Weights of a small transformer language model.
Architecture: RMSNorm before each block, tied embeddings, normalized queries and keys, capped logits.
Each number is 128 + 24 x the weight over the matrix's rms, rounded and kept within 0 to 255. Layers, rows and columns count from 0.

# layer 10 MLP up, 384x96, rms 0.14, rows 22-121, columns 0-31
[[114 145 122 119 140 112 120  78 134 138 127 141 134 127 114 100 134 118 133 116 146 101 134 111 106 130 167  90 104  92 128 158]
 [119 161 120 138 108 143 126 109 140 130 107  53 108 100 141  92 160 106  91 126 104 126 131  73  96 122 122 103 127 159 139  94]
 [127  86 172 132 138  96 133  86 129 138 116 135 122 120 203 137 122 115 107 155 138 162 139 137 171 138  90 133 111 105 109  75]
 [140 156 118 106 112 104 102  87 108 152 171 120 147 125 147 152 161 152 144 132 140 174 124 131 144 146  76 162 100 125 128 164]
 [102 131 148 134 103 172 155 120 122 150 101  97 110 140 142 115 130 121 115 112  99 117  93 131  96 153 157 122 111 136 116 123]
 [134 138 114 116 152 128 121 128 123 124  67  97  99 108 150 114 135 163 107 168 152 129 146 146 124  54 114 172  78 128 100 124]
 [168  96 133 145  96 141 162 150 122 124 137 110 118 149 111 125 133 141 164 125 116  90 105 156 127 131 122  88 163  91 115 127]
 [124  89 139  95 101 147 103 138 173 164 140 155 121  95 134  85 122  71 154 140 144 130  92 126 136 109 143 146 101 122 116 134]
 [ 87 141  89 138 116 115 140 101  93 116 113 116 101 131 167 129 120 146  98 169  95 136 147 162 148 158 107 112 123 159 153 171]
 [134 119 134  95  96 109 126 120  92 142 123 163 159 125 137 151 148 143 106 112 130 108  76 108  91 118 151 159 174 104 119 104]
 [113 192 115  83  45 117 155  96 105 155 127 164 114 149 130 123 135  95 148 128 114 147 189 114 140 120  83 122  96 127 163 112]
 [111 172 125 101 111 102 147 134  92 118 109 125 117 110  93 124 101 104 109 146 112 132 105 131 124  71  99 110 119 132 106 144]
 [174 131 109 116  47 102 176 143 109 158 158 133 111 117 173 112 110 109 147 131 112 134 150 108 107 129  85 130 142 138 133  90]
 [139 141 123 133 122  88 116 133 130 113 121 130 138 130 119 137 154 146 134 111 134 151 149 160 136 145 184 136 147 103 140 116]
 [178  89 139 143 126 117 145 154 100 133 106 161  86 116 109 120 154 113 135 166 146 152  91  78  90 117 154 138 121 123 135 118]
 [177  93 112 129 133  97 137 160 174 147 102 137  59 143 111 123 178 133 156  99 139 150 132 110 168 107 138 152 136 179 170  99]
 [138 127 120 152  75  98 115 127 108 121  72 112 132 117 148 164 111 122 143  96 182 168 109 163 158  97 122 109 120 107 134 104]
 [157 117 168 147 122 119 133 138  98 135 134 107 107 119 132 162 145 150 110 140 122 119 122 143 104 181 124 126 204 133 130 127]
 [162  91 143 122 138  69 143 123 116 128  95 164 111 105 137  79 152 151 118 125 154 147 121 133 125 152  75 127 143 105 131 110]
 [101  99  91 108 105 132 143 109 135 165 123 127 154 140 130 144 156  73 122 138 156 101  72 141 158 161 141 119 134 108 121 132]
 [139 116 173 125 106 124 128 189 133 143 113 123 132 112 166 114 104 128  78  90 123 126 126 137 112 115 109 138 168 128 109 102]
 [121 146 137 157 120 108 122 185 138 156 127 130 132  67 145 162 138 158 131 116 126 121  83 135 109 144 135 137 131 141 194 146]
 [151 150 149  62 100 147 139 148  92 133  97 149 103 136 126 126 128 135 142  79 136 154 134 137 155 151 124 108 127 137 128 141]
 [120 154 164 154  81 136 135 142 147 116 154  82 112 136 124 161 143 147 130 111 149 151 108 161  97 132 152 103 118 149 146 128]
 [ 68 139 113 150 134 132 154 127 145 170  94 140  98 124 122 159 131 182 107  92 121 112 181 110 105 132 125 130 100 123 100 128]
 [138 106 106 136 109 122 106 113 113 121 129 124 143 115 177 165 144  66 130 108  53 139 117 116 102 134 124 123 114 107  93 104]
 [153 171 119 127  95  67 149 121 115 124 155  92 145 140 126 160 136 134 102 140 146 114  96 131  88 125 115 111 160 141 143 113]
 [139 155 100 183 122 120 168 152  91 138 122 132 126  67 121 108 105 118 145 149 111 110 113 135 135  81 130 110 135 149 116 165]
 [127 129 155 191 133 125 153 155 175 143  77 124 113 114  94 128 137 152 113 144  95 109 129 175 115 115 122 135 125 139 100 102]
 [125 142 118 129 129 110 167 145 121 145 143 122  62 137 112 136 135  96 106 167 124 124 121 150  96  92  83 125 134 135 120 169]
 [175 132 133 112  81 151 130 137 101 155 161  84 127 146 174 125 132 143 177 124 120  85 126 136 127 145 131 133 126 117 150 132]
 [121 138  60 165 159  88 133 163  88 159  89  91 147 130 154 116 150 125 116 118  74 126 128 109 121 147  96  93 124 100 131 188]
 [116 143 152 136 127 130 129 106 130 139 139  92 134  99 144 136 124 112 118  97 148 153 140 102 153  82 138 111  97 142 145 131]
 [159  99 133 127 116 121 129 120 165 148 131  72 117 144 121 107 151 107 112 133 151 127 155 102 176 150 146 179 143 145 143 140]
 [145 170 141  91 127  72 153 118 108 161 129 115 175 159 125  96 129 145 121 136 118 119  89 128 111 135 135 137 159 128 148  94]
 [121 119  76 112 132  95  92 153 128 177 146 110 156  86 127 158 106 130 113 111 154 128  79 156 167 114 129 133 120 109 116 158]
 [141 150 141 110 151 154 135 147  83 138 124 120 123  86 129 132 111 128 123 127 129 106 126 158 117 137  95 104 127 114 121 103]
 [133 101 128 100 115 118 145 160  99 120 135 124 154  78 125 157  91 133 119 136 150 153 143 133 118 198 130 147 168 127 155 140]
 [133 127 101 132 109 139 156 156  73 144 142 124 141  89 176 129 132 158 156 120 120 135 112 123 138 115 137 101 158  98 131 109]
 [166 132 143 127 133 109 115 120 124 122 133 152 115 109 130 134 125 143 105 127 150 165 162 113 153 122  88 121 147 170 150 144]
 [105 164  85 122 128 128 163 126  87 138  99 137 113 129  99 118 138 157 119 117 142 139 148 146 109 122 132 124 156 123 151 147]
 [ 83 152  87 156  97 106 137 114 120 142 107 141 129 122 108 111 119 154 120  79 115 114 144 106 101 144  99  97 121 163 116 137]
 [117 118 147 115 124  97 151 143 115 175 113 123 124 136 138 128  78 169 143  95 126  87 140 135 155 162 180 167 138 124 174 108]
 [180  98 133 122  87 105 139 138 143 146 121 121 136 147 129 162 113 133 150 187 161 103 124  75 152  49 118 122 132 149 147 140]
 [142 117 100 146 138 124 190 120 121 135 142 100 114 122 105 130 153 101 153 156 104  73  97 146 144 144 147 117 138 107 149  89]
 [109 117 146 138 124 123 136 104 106 141 121 149 160 182 146 150 133 136  68 141 150 135 111  97 176  80 147 140  97  94 135 119]
 [ 91 152 130 121  91 102 185 109 121 105 114 128 143 140 109 143 110 166  67  99 118 137 133 168 125 159 136 110 135 114 177 164]
 [115 138 107 134 100 144 164 162  88  93 131 169 144 102 113 134 118 153 135  96 111 137  73  93 135 114 124 137 113 196 156 136]
 [111 151 160 112 120 143 149  95 132 143 135 113 114 157 119 120 109 154 114 100 153 158 103 151 114 155 127 144  93 130 122 124]
 [118 143 172 182  96 144 170 127 136 142 112 105 106 139 152 137 155  89 112 152 148 130 168 127 127  75 137 131 111 133 139 130]
 [111 122 173 122 108 121 142 139 151 129 127 146 112  99 116  91 130 130 118 121 118 125 106 141  95 156 155 163 108 166 163 115]
 [162 145 155 146  87 118  97 141 119 104 144  87  87 135 157 157 116 177 125 111 178 137 143 134 139 115  36  96 120 162 131 127]
 [118 140  94 133 134 130 145 155 128 142  90 113 136 114 148 108 144 132 117 107 123 112 153 105 127  93 124 126 167 149 142 123]
 [117 135 157 123 155 123 117 117 127 154 110  63 120 143 117 112 143  98 119 153  99 122 101 136 148  86 129 148 114 113 102 150]
 [ 99 139 138 160 153 120 140 168 163 127 117 134 129 132 125 129 129 142 119 163 160 135 159  86  97 161 108 100  74 137 138 108]
 [113 131 112 126  82 113 136 131  90 148 177 118  66 109 146 101 150 104 128 135 158 126 145 121  99 120 159 157 140 138 170 158]
 [158 173 163 137 174 148 115 124 149 146 143 133 162 122 108 101 128 102  98 133 146 106 149 135 142  94 116 136  91 135 132 112]
 [ 87 133 138 128  81 106 134 124 115 148  88 165 118 129 135 165 103 113 143 136  87 175 117  72 164 127 160 162 123  98 143 109]
 [109 137  62 119  99 113 148  90 115 141 137 166 165  88 111 134  96 148 127 109 115 154  85 150  76 129  87 136 111 150 167 132]
 [145 133 139 121  95 132 144 149 118 113 142 135 141 103 136 128 135 100 109 131  71 107 141 196 146 153 114 133  99 103 127 141]
 [133 110 153 130 102 152 115  82 108 157 130 100 161 148 128 145 160 129 151 104 181 162 101 112 144 130 137 146 127 152 116 165]
 [123 134 116 120  98 137 149 152 148 152 132 108 184  94 122 144 184 148 139 109  82 170 125 132 145 111 153 110 122 151 162  88]
 [122 183 168 120 117 131  80 157 140 168 122  76 120 104 104 126 128 159 134 136 125 136  91 130 130 128 170 119 190 153 138 111]
 [118 156 116 132 132 137 132 117  79 124 126 116 137 152 141 121 167 145 159 139 123 153 100 114 127  98 123 101 120 109 102 104]
 [126 143 123 135  92  82 152 150 102 119  67 109 142  90 110 150 158 107  94 146  98 117 103 122  88 134  93 136 130  94  92 110]
 [115 127 157 113 137 120 154 142 126 107 116 124 157 134 102 138 122 107 100 118 145 143 124 128 153 104 151 139 171 125 120 173]
 [176 156 114 115 129 120 153 144 105 129  89 134 128  74 136 166 133  94 153 140 166 129 130 126 110 138 168 116 111 163 115 131]
 [155 125  97  99 140 142 103 151 139 143 127 142 132 127 132 149 132 144 104 104 125 106 113  99 119 170 120 155 127 182 174 107]
 [177 188 137 139 146 136 166 122 122 123 165 136 118 151 105 125 135  92 121 136 183 108 118 105  84 144 100 148 116 123 128 107]
 [119 132 138 130 143 144 153 140 114 141 131 144 169 130 151 149 140 159 138 128 138 152 121  96 132 121 125 171  98 126 129  93]
 [132 110 152 142 116 130 193 117 133 129 144 124  96 117 137 112 160 161 151 106 101 130 141 107 104 143 136 121 121 137 133 126]
 [191 129 105 155 145 115 147  97 152 131 164 128 135 189 135 128 123 137 121 121 166 129 139 110 151 128 107 114 117 169 134 104]
 [153 141  70 152 109 150 161 125  86  99 157 134 105 159  95 111 151 126 129 152 158 179 157 119 122 114 167 129 120 155 158 101]
 [100 131  96 153  96 114 171 140 114 152 105 142 128 110 139  89 128 111 132 152  81 156 137 153 148 124 153 116 135  96 151 122]
 [120 105 128 104  91 125  91 170 165 141 135 101 116 115 114 148 123 112  84 129 136 117 168 112 126 136 135 141 125 128 142 120]
 [134 149 138  91 108 115 126 168 148 137 141 140 114 132 130  93 150 128  98 112 182 125 137  89 112 127 104 119  97  82  85 178]
 [148 147 111  80 109  85 104 127  86 144  99 141 124 150 138 150 192 138 192  72 102 125 144  85 127 138 155  93 164 124 121 157]
 [173 144 124 102 169 116 150 148 101 145 158 138 114 129 143 149 125 137 134  82 160 148  97  98 165  99 154 128  86 146 124 144]
 [138 145  90 115 121 113 142 191 163  92  87 154 147 130 122 117 156  78  69 140 116 168 133 101 149 115 131 133  96 158 130 133]
 [127 113 107 130 117  70 126 114 139 165 142 137 160 153 136 146  93 118  99 123 115 125 109 146 135 167 120 127 133 110 123 123]
 [146 137 157 188  89 105 132 105 123 133 102 177 129 137 146 108 153 139 139 126 173 161 131 122 147 132 134 127 115 137 127 150]
 [116 147 104 121 124 149 133 111 112 201 147 185 110 111 152 131 131 130 103  96 120 149 112 164 103 139 111 126  96 128 122 135]
 [145 149 126 144 103 131 142 152 100 153 114  72 119  99 122 124 125 119 128 102 115 128 110 132 112 130 118 106 148 141 153 110]
 [117 117 114 123 131 140 117 146  90 145 143 122 108 105 159 123 132 135 125 105 145 147 147 104 110 117 147  93 146 133 142  85]
 [126  77 157 164 133  95 133 165  76 137 123  90  97 133 153 146 124 114 118 128 122 138 131 101 139 158 134 102 148 131 139 137]
 [103 107  93 114 122 122 145 159  98 129 133 112 120  96 152 113 159 128 172 162 102 104 116 112 125 133 123  84 116 116  99 114]
 [162 115 125 155 150 119 127 137 110 146 123 121 121 134 102 132 129 107 121  91  84 141 106  92 126 164 169 109 144 136 153  84]
 [130 105  99 129 127 125 144 124 139 168 122 130 114 144 122 134 195 138 143 145 101 130 143  99 106 134 107  86 124 165 137 132]
 [119  81 146 117 124  91 143 156 108 120 122 125 165 150 150 161 143 128 131 138 125 117 158 110 160 126 104 113 106 135 135 151]
 [135 127 155  88 110 108  77 116  89 154 127 134  79 142  87 144 159 115 125 171 119 136 126 148 138  88 127 144 119 125 152 142]
 [143 147 151  91 122 151 158 139 131 112 130 107 125 118  90 144 146 177 141 106  96 101  91  71 128  95 125 129  94 115 121  93]
 [135 100 111 179 113  75 157 153 126 100 141 125 114 154 120 145 145 114 123 165 131 108 118  90 134 121 123 175 110 118 159 138]
 [144 116 120 130 137 133 153 112 142 136 130 114 153 165 102 102 122 131 117  94 136 151 131 149 109 127  95 153 169 156 170 101]
 [137 111 135 140 128 119  84 136 116 148 112 122 112  85 153 126 127 207 117  77 143 121 163 113 124 106 124 131 121 144 159 158]
 [117  70 132 138  91 148 147  96  88 131  89 112 123 167 126 118 138 175 115 135 144 149 124 100  97 163 134 127 112 110  74  95]
 [127 125 184 128 135 120 134 172 129 137 154 172 117 142 119 119 159 116  92 133 122 122 167 169 164 122 140 108 140 123  88 133]
 [128  95 114 113 124 119 131 149 144 151 147 131 107  79 113 118 160 142 114 111 125 140 112 132 146 180 130 116 112  65  91 147]
 [108 153 159  84 159 185 155 106 129  87 122 105  95 157 134 132 123 152 136 128 130 119 143 101 141 129 124 151 137 106 135 129]
 [134 168 149 128  87 122 123 157 100 134  94 165 119  85  98 157 115 125 140 142 132  88  98 122 110 171 131 118 115 117 117 112]
 [135  99  90 107 122  81 124 134 107 122  93 136 122 144 113 103 111 120  93 141 134 117 108 122 139 150 120 157 108  93 138  79]]
# layer 10 MLP down (transposed), 384x96, rms 0.0347, rows 22-121, columns 0-31
[[125 138 193 119 130 137 131 104 130 127 139 137 141 107 127 143 117  51  95 117 133 176 156 125 121 133 107 149 153 100 123 122]
 [156 131 163 156 160 101 121 150 113 156 158 116 100 133 146 143 122 122 161 142  79 111 160 152 113 123  88 125 127 102 144 147]
 [155 139 153 147  86 170 128 134 112 166 132 103 124 121  96 100 140 175 140 113 116 111 118 131 133 116 125 133 159 136 131 124]
 [155 112 165 105 127 163 144 122 153 111 134 126 137 114 133 115 123 147 154 117 151  84  97 120 172 102  92 161 146 163 161 151]
 [158 138  64  96 198 149 116  90 178  99 137 131 125 149 125 119 103 113 142 121 132 131 149 158 126 107 128 125 133 115 120 163]
 [145 149 114 173 124 173 137 115 119 145 100 122 138  93  88 122  96 134 122  97  96 152 115 162 140  95 109 147 123 117 127 113]
 [112 135  80  74  98 117 106  99 164 101 116 117 104 125 135 128 143 130  81 169 133 119 161 127 144 129 142 133 100 159 121 125]
 [142 115 133 102 172 120 139  92 139 162 100  97 130 177 119 149 118 121 103 137 109 126 126 154 117 142  94 111 132 168 131 182]
 [ 86 178 150 112 130 126 144 153 108 164 136  86 144 131 142 112 118 132 155 127 113 104 138 151 121 136 127 134 179 139 122 149]
 [ 84 186 101 132  91 110 102 138 171 163 105 142 123  97 145 175 109 132 136 130 137 173 114 122 135  98 135 135 147 141 125 143]
 [161 103 113 118 145 145  93 100 123 112 136 150 115 103 157  98 166 121 114 114 136 114 147 102 159 126  82 141  89 126 127 108]
 [134 126 131  89 141  94 125 119  90 136 111 111 149 147 135 126 144 157 122 122 124 125 182 126 128 152 149 109 114 159 135 118]
 [121 118 151  91 118 155 171 123 181 103 123 119 142 143 103 141 114 159 130 138 117 161 139 133 113 110 117 111 100  99 109 109]
 [143 117  87 126 126  69 104 103 121 112 144 145 111 131 105 140 122 135 167 159 112 173 175 128 100 137 143 142 107 123 144 125]
 [105 171 119 114 123 114 159 127 154 188 122 114 106 183 136 132  92 110 138 164 113 105 105 132 123 150 130  97 118  86 139  98]
 [116 111 110 121 124 128 121 158 103 112 163 135 108 122 138 126 144  69 129 148  98 101 150 153 148 116 100 144  74 120 134 162]
 [144 142 141 110 170 161 144 100 125 126 160  95  99 176 114  98 126 113 116 109 115 103 166 100 110 103 150 113  45 110 134 128]
 [ 88 114 116 101 152 120 147 128 145 100 124 122  97 125 141  98 132 110 122 138 130 171 116 116 155 128 135 138  84  95 129 104]
 [ 61 146 118 140 125 119 155 180 105  94 137 156 157 144 153 111 125  86 123  90  93 117 106 161 114 155  98 124 136 115 130  65]
 [117 121  99 148 101 111 160  95 130 136 152 124  81 152 135 120 174  68 131  85 126  86 115  88 130 123 136 131  79  87 133 117]
 [ 69 157 145 123 144 129 139  66 128 112 129 134 130 107 116 103 130 119 155 131 149 121 153 174 120 124 110 155 141 147 144 131]
 [122 138 178 149 140  91 130  92 125 131 126 138 154  95 134 125 163 106 148 119 163 114 152 129 121 168 114 165  60 115 134 145]
 [179 131 106 118 154 139 167 115  99 114 132 102 160 171 120 129 148 160 152 127 122 123 153 169 121 129 107 130  85 145 144  80]
 [150 175 145 137 178 135 147  79 155 122 134 146 136 116 132 117 108 101 139 156  95  64 119 105 130 133 123 121 151 149 137 111]
 [ 81 105 133  98 139  84  93 166 168 133 123 123 125 130  77 143 163 175 121 130 135 145  93 162  98 102 114 135  93 123 130 136]
 [128 157 124 160 126  98 120 125 162 124 116  94 127 151 106 139 119 128 126  78 114 129 101 131 140  99 154 109 137 144 142 148]
 [ 81 108 144 113 133 155 120 138  95 176 161  88 128 115  97  99 136 138 104 115 120 116 112 137 110 110 116 138 100  97 160  69]
 [160 104 118 136 136  84 131 153 150 146 153  92 102 132 106 106 126  87  78 113 138 108 115  90 165  84 127 125 144  91 100 124]
 [120  78  91 132 113  91  90 135 150 117 134 118 112 194  92 126 170 129 127 132 174 104 112 149 161 132  81  69 113 133 178 122]
 [ 89 135  93 134 113  92 114 139  67 134 115 109 137  99 159 114 134 139 102  96 143 159 149 112 142  87 169 153 127 115 117 112]
 [105 141 124 118 138  84 125  93 135  78 103 145 161 190 123 122 131 157 116 136 193 149  96 132 149 106 144 152 108 142 119 156]
 [146 197 121 161 137 154 150 133  71 123 125 119 125 125  97 130 109 121 116 154  96 126 127 127 129 130 132 104 143 184 120 125]
 [124 143 159 120 118 110 113 151 139 102 132 132 136 150 104 116 147 166 117 144 148 153 139 171 126  92  91 156  99 112 166 153]
 [ 73 137 118 164 149  92 168 150 133 122 113 134 128 140 164 139 148 132 110 125 110 121 134 139 122  86  99 139 146 141 132 104]
 [129 127 140 139 157  95  98 190  96 128  84 137 130 126 143 107 130 120 189 132 154 100 124 131 182 132 109 135  77  96 130 101]
 [125 157 152 119 121 134 164 115 147 125 111 143 106 114 118  87 115  99 140 145  93 117 156 100  98 118 120 125 134 160 144 127]
 [132  97 135 116 116 142 100 113 155  80 102 101 112 126 117 137 101 123 146 128 122 162 124 116 151 103 136 136  92 129 106 134]
 [ 59 169 144 121 146 120 124 118 144 160 116 120 117 135 181 121 154 124 102 120 113 122 124 126 148 150  90 151 129 116 126 181]
 [ 61 145 133 105 125 109 115 113 123  97 137 117 121  98 118 112  72 119 120 100 115 121 111 157 166 121 125 144  90 135 163 150]
 [121 139 121 134  95 106 122 119 167 149 115 107 136 127 139 125 102 130 156 123 126 107 100 116 124 151 144 142 101  79 121 133]
 [142 146 178 129 135 137 102 198 107 135 103 138 107 139 125 126  98 115 163 113 160 111  97 146 118 150  99 169 125  96 166 144]
 [124 129 152 125 133 132 136 135 130 115 140 119 126 126 136 150  99 126 159 163 141 125 141 117 156 151 114 109 132 148 149 135]
 [127 155 160 157 184 134 169 114 118 132 147  82 128 147 106 153 115 142 129 153  91 140 142 156 135 123 148 143 137 159  84 162]
 [125 115 134 147 175 142 124  95 137 129 120 102 157 126 157 126 132 121 153  79 161 176  95  93 130 138 131 132 123 158 148 148]
 [118  94 158 155 131 125 127 121 117 113 135 111 154 109 112 128 114 150 157  83 154 156 150 153  94 170 171 121 111 174 151 136]
 [ 93 147 142  92 101 175  89 138 139  85 106 118 139 181 131 143 156  90 124  85 153 142 132 151 100 145 125  81 127 100 116 110]
 [134 139  86 121 127 100 133 140 121 122 118 149 112 121 131 138 119 128 109 131 149 134 112 145  94 112 124 172 126 138 124 145]
 [127 130 157 146 147 111 103 158 166 125 123 162 104 176 156 153 104 153 115 126 133 135 134 155 146 141 109 116  98 125 140 124]
 [130 157  98  94 106 160 147 187 142 128 115 149 132 112 112 118 128 198  99 138 163 147  99 121 128  99 153 111 157 174 136 173]
 [127 129 146  94  96  81 113 129 136 168 131 178 137 166 128 132 133 101 162 124 140 155 112 101 138 168 114 153 140 164 132 164]
 [132 159 105 125 139 115 135  84 161 108  99 108 126 110 130 134 128 141 129  86 114  97  80 118  85  62 104 125 126 124 150 126]
 [145  87 191 105 147  90  91 143 170  85 154 140  98 128 136  98 122 131 142  97 107 122 129 100 175 110 138 158  96 159 120 128]
 [117 159 135 120 128 154 128 129 138 124 142 120 105 129 144 156 119 105 148 131 140 109 130 132 138 121 142 115 212 166 124 101]
 [123 100 132 161 111 148 101 128  85 139 151 103 163 133 113 188 159 114 125 122  97 120 143 132 128 130 150 149 111 130 111 136]
 [136  98 108 119 104  52 108 136  97 105 125 134 127 158  92  98 150 143 107 121 107 115 157 116 114 109 125 148 136 114 117  95]
 [162 150 127 154  93  89 136 144 131 119 149 126 139 127  81 125 155  73 180 146  77 164 125 174 143 143 106 164  70 144 161  91]
 [124 135 125 144  94 124 105  78 132  57  81  98  91  81 133  95 113 161 148 146 142 162 132 123 124 116 156 122 119 114 150 140]
 [152 106 134  94  93 116 141 110 153 164 146 177 147 128  96 172 158 181 138 114 161  98 140  78 101 109 108 109 143 129 161 132]
 [120 159 184 154 118  88 136  77 144 125 124 129 122 110 115 154 126 148  95 153 136 113 135 126 134 127  82 118 158 157 140 151]
 [176 112 118 140 156  86 130 150 167 122 161 122 125  75 118 127 126 135 122 154 158 144 122  80 127 165 149 132 113 157 172 130]
 [166 178 129 127 114 139 115 146 154 132  97 155 169  94 149 125  87 156 114 167 119 128 107 139 114 135 129 123 115 122 147 174]
 [135 136 110 113 120  97 119  90 131  97 130 152 128 126 103 151 131  98 120 156 163 113 137 149 127 110 149 136 168 118 110  70]
 [145 121 124  89 166 151 148 107 112 147  98 165 134  82 103 116 155 115 106 139 155 122  86 104 121 120  97 146 179 151 143 105]
 [151 146 151 117 126 103 110 164 100 136 126 160 104 151 125  76 142 133 104 134  99 138 122  96 146 146 158 130  94 180 102 132]
 [134  78 187 139 121 160 140 129 107  67 150 143 130 120 119 109 123 108 121 156 142 156 147  99  91  99 128 126  70 126 117 152]
 [107 121  97 130 122 155 113 154 145 112 115 143 115 158 116 125 147 142 123 114 131  99 124 149 141 123  97 141 147 153  85 134]
 [146  84  96 109 116 145 157 134 100 140 136 146 141 137 102 138 110 158 100 121  96 136 149 107 128 184 135  95 152 137 103 137]
 [120 115 128 131 145 164 126 136 120 111 121 108 105 117 149 148 100 125 122 127  90 112 149 145  99 119  79 106 122 111  95 142]
 [133 109 112 133 154 115  91  92 149 117  65 117 118 103 134 154 131 205 125 115 125 172 115 140 128 147 159 136 153 134  96 127]
 [129 139 114 128  76 143 121 123 129 118 109 112 111 135 109 129 115 154 136  91 121  87 105 152 117  80 158  61 213 114 151 164]
 [ 99 142  79 131 156 143 139 127 130 137 100 129 119 141 148 141  84 108 139 124 132 144 146 153 124 151 128 106 141 128  71 141]
 [123  78 127 143 107 136 111 131 124 115  69 128 150  97 151 158 121 119 131 151 119 169 155 144 115 138 125 157  93 155  74 135]
 [144 128 174 186 114 166 113 118 146 141 168 136 117 112 150 122 144  91 160 128 156  90  91 130 104 144 172 160 128  94 115 127]
 [169 118 159 111 134 105 131 122 129 132 165 139  93 125 142  95 105 150 159  95 184  81 167 133 135 127 123  91 140 116 196 147]
 [132 159 108 179 184 129 169  79 146 114 123 108 138 137 158  95 153 139 153 124 138 136 119 119 140 125 128 116  76  90 114 118]
 [130 171 153 137 112 168 135  99 116 142 173 160 119 113  91 150 141 114 117 108  58 146 157 134 149 147 112 123 137 116 111 111]
 [144 121 145 152  96 128 135 133 104 177 157 130 153 127 123 105 126 103 140  82  99 147 150 152 131 128  88 110 171  83 120 138]
 [150 146 129 133 137 140  82  77  89  95 164 111 169 131 136 140 132 108 163  73 101 122 165 153 151 143 135 117 153 139 151 147]
 [100 155 123  87 138 139 101 137  71 137  94  76 112 104 163 134 121 171 149  98 142 108 122 131 137 119 124 105 115 134 171 122]
 [112 101 154 105 104 114 152 105 148 104  87 135 134 150 124 109 155 125 147 162 134 183 154  94  81  97 155 116 119 101 101 130]
 [168 135 102 141 116 200 186 112 161 102 111  90 115 157 135 169  74 128 139  83 121  98  95 112 110 165 117 112  97  96 128 139]
 [124 109 119 135 121 151 102 139 151 129 115 149 168 123 124 134 136 151 123 158 124 142 131 127 125 110  86 143 106 124 121 136]
 [115 100 148 144 125 136  97  94 151 126 126 154 126  76 112 107 138 138 150 115 127 101 109 144 128 136 133 114 141 137 131 161]
 [ 96 164 150 136 121 132 150 120 164 110  86 108 121 106 145 148 134 145 126 150  97 172 118 141 144 162 100 142 147 132 134 145]
 [ 73 125 149 150 148  74 124 173 122 126 118 103 146 107 106 117 106 104 145 140 114 158 151 107 130 142 127 135 112 173 119 135]
 [137 130 185 120 148 101  86 148 117 189 127 153 129 100 119 148  94 136 176  99 135 134 138 106 153 129 114 146 180 165 129 140]
 [142 119 124 100 123 116 111 147 123 131 133 133 134  81 118 137 124 189 130  82 115 118 145 153 107 127 155 153 121 152 130  94]
 [ 91 152 137 122 147 145 111 128 144 112  94 138 142 131 118 123 117 125 140 159 147 184 101 117 141 113 158 138  95 134 135 111]
 [114 204 108 119 157 135 135 158 143 151 138 116 107 122 143 121 139 112 132 105 132  73  90 136 103 117 139 161 124  96 117 113]
 [180  96 156  98 132 137 137  93 115  93 167 104  78 121 129 118 180 168 110 132 133 139 138 111 129 113 146 127 143 155 142 122]
 [100 100 163 160 108 135  69 137 110 127 155 117 101 120 101  97 116 109 154  91 138 117 162 141 128 135 113 156 111 129 111 136]
 [101  99  98 141 135 157 105 125 162 138 136 142 159 134 188 121 136  99 154 159 150 146 145 142 101  91 124 135 130 123 145 126]
 [ 90 129 135 121 141 120 119 134 108 120 142 143 122 131 145 121 164 127 123 129 108 139 136 105  91 110 111 121 191  99 126 109]
 [168 124 149 127 157 129 105 129 155  88 131 152 119 136 130 138 146 127 150 137 134 125 118 148 119 140 101 140 135 121 138 139]
 [137 120 180 105 147 151 121  86 133 151 119 127 126  83 124 140 123 125 164 171 109 132 124 127 120  81 121 109 141 183 145 130]
 [101 115  98 145 122  67 111 104 158 136 136  98 117 145 132 111 140 143 167  98 107 167  85 170  84 129 141 121  79 102 161 103]
 [101 129 120  87 107 117 119  93 139 113 161 140 112 146 135 121 142 140 179 158 101 139  76 169 134 147 139 142 129 170 169 122]
 [107 156 109 182 134 119 103 107 126 145 131 142 144 104 114 143 174 171 130  92 165 154 122 120 133 182 162 107 162 116 145 131]
 [134 140 161 136 151 165 121  91 178 123 140 131 136 138 144 131  94 100 101 120 135  93 164 157 119 153 108 124 192 130 135 133]
 [144  79 166 112 142 155 111 190 134 180 182 132 163 138 143 159 144 140 161 158 141 122 165 126 111 133 113 139  93 158 120 113]]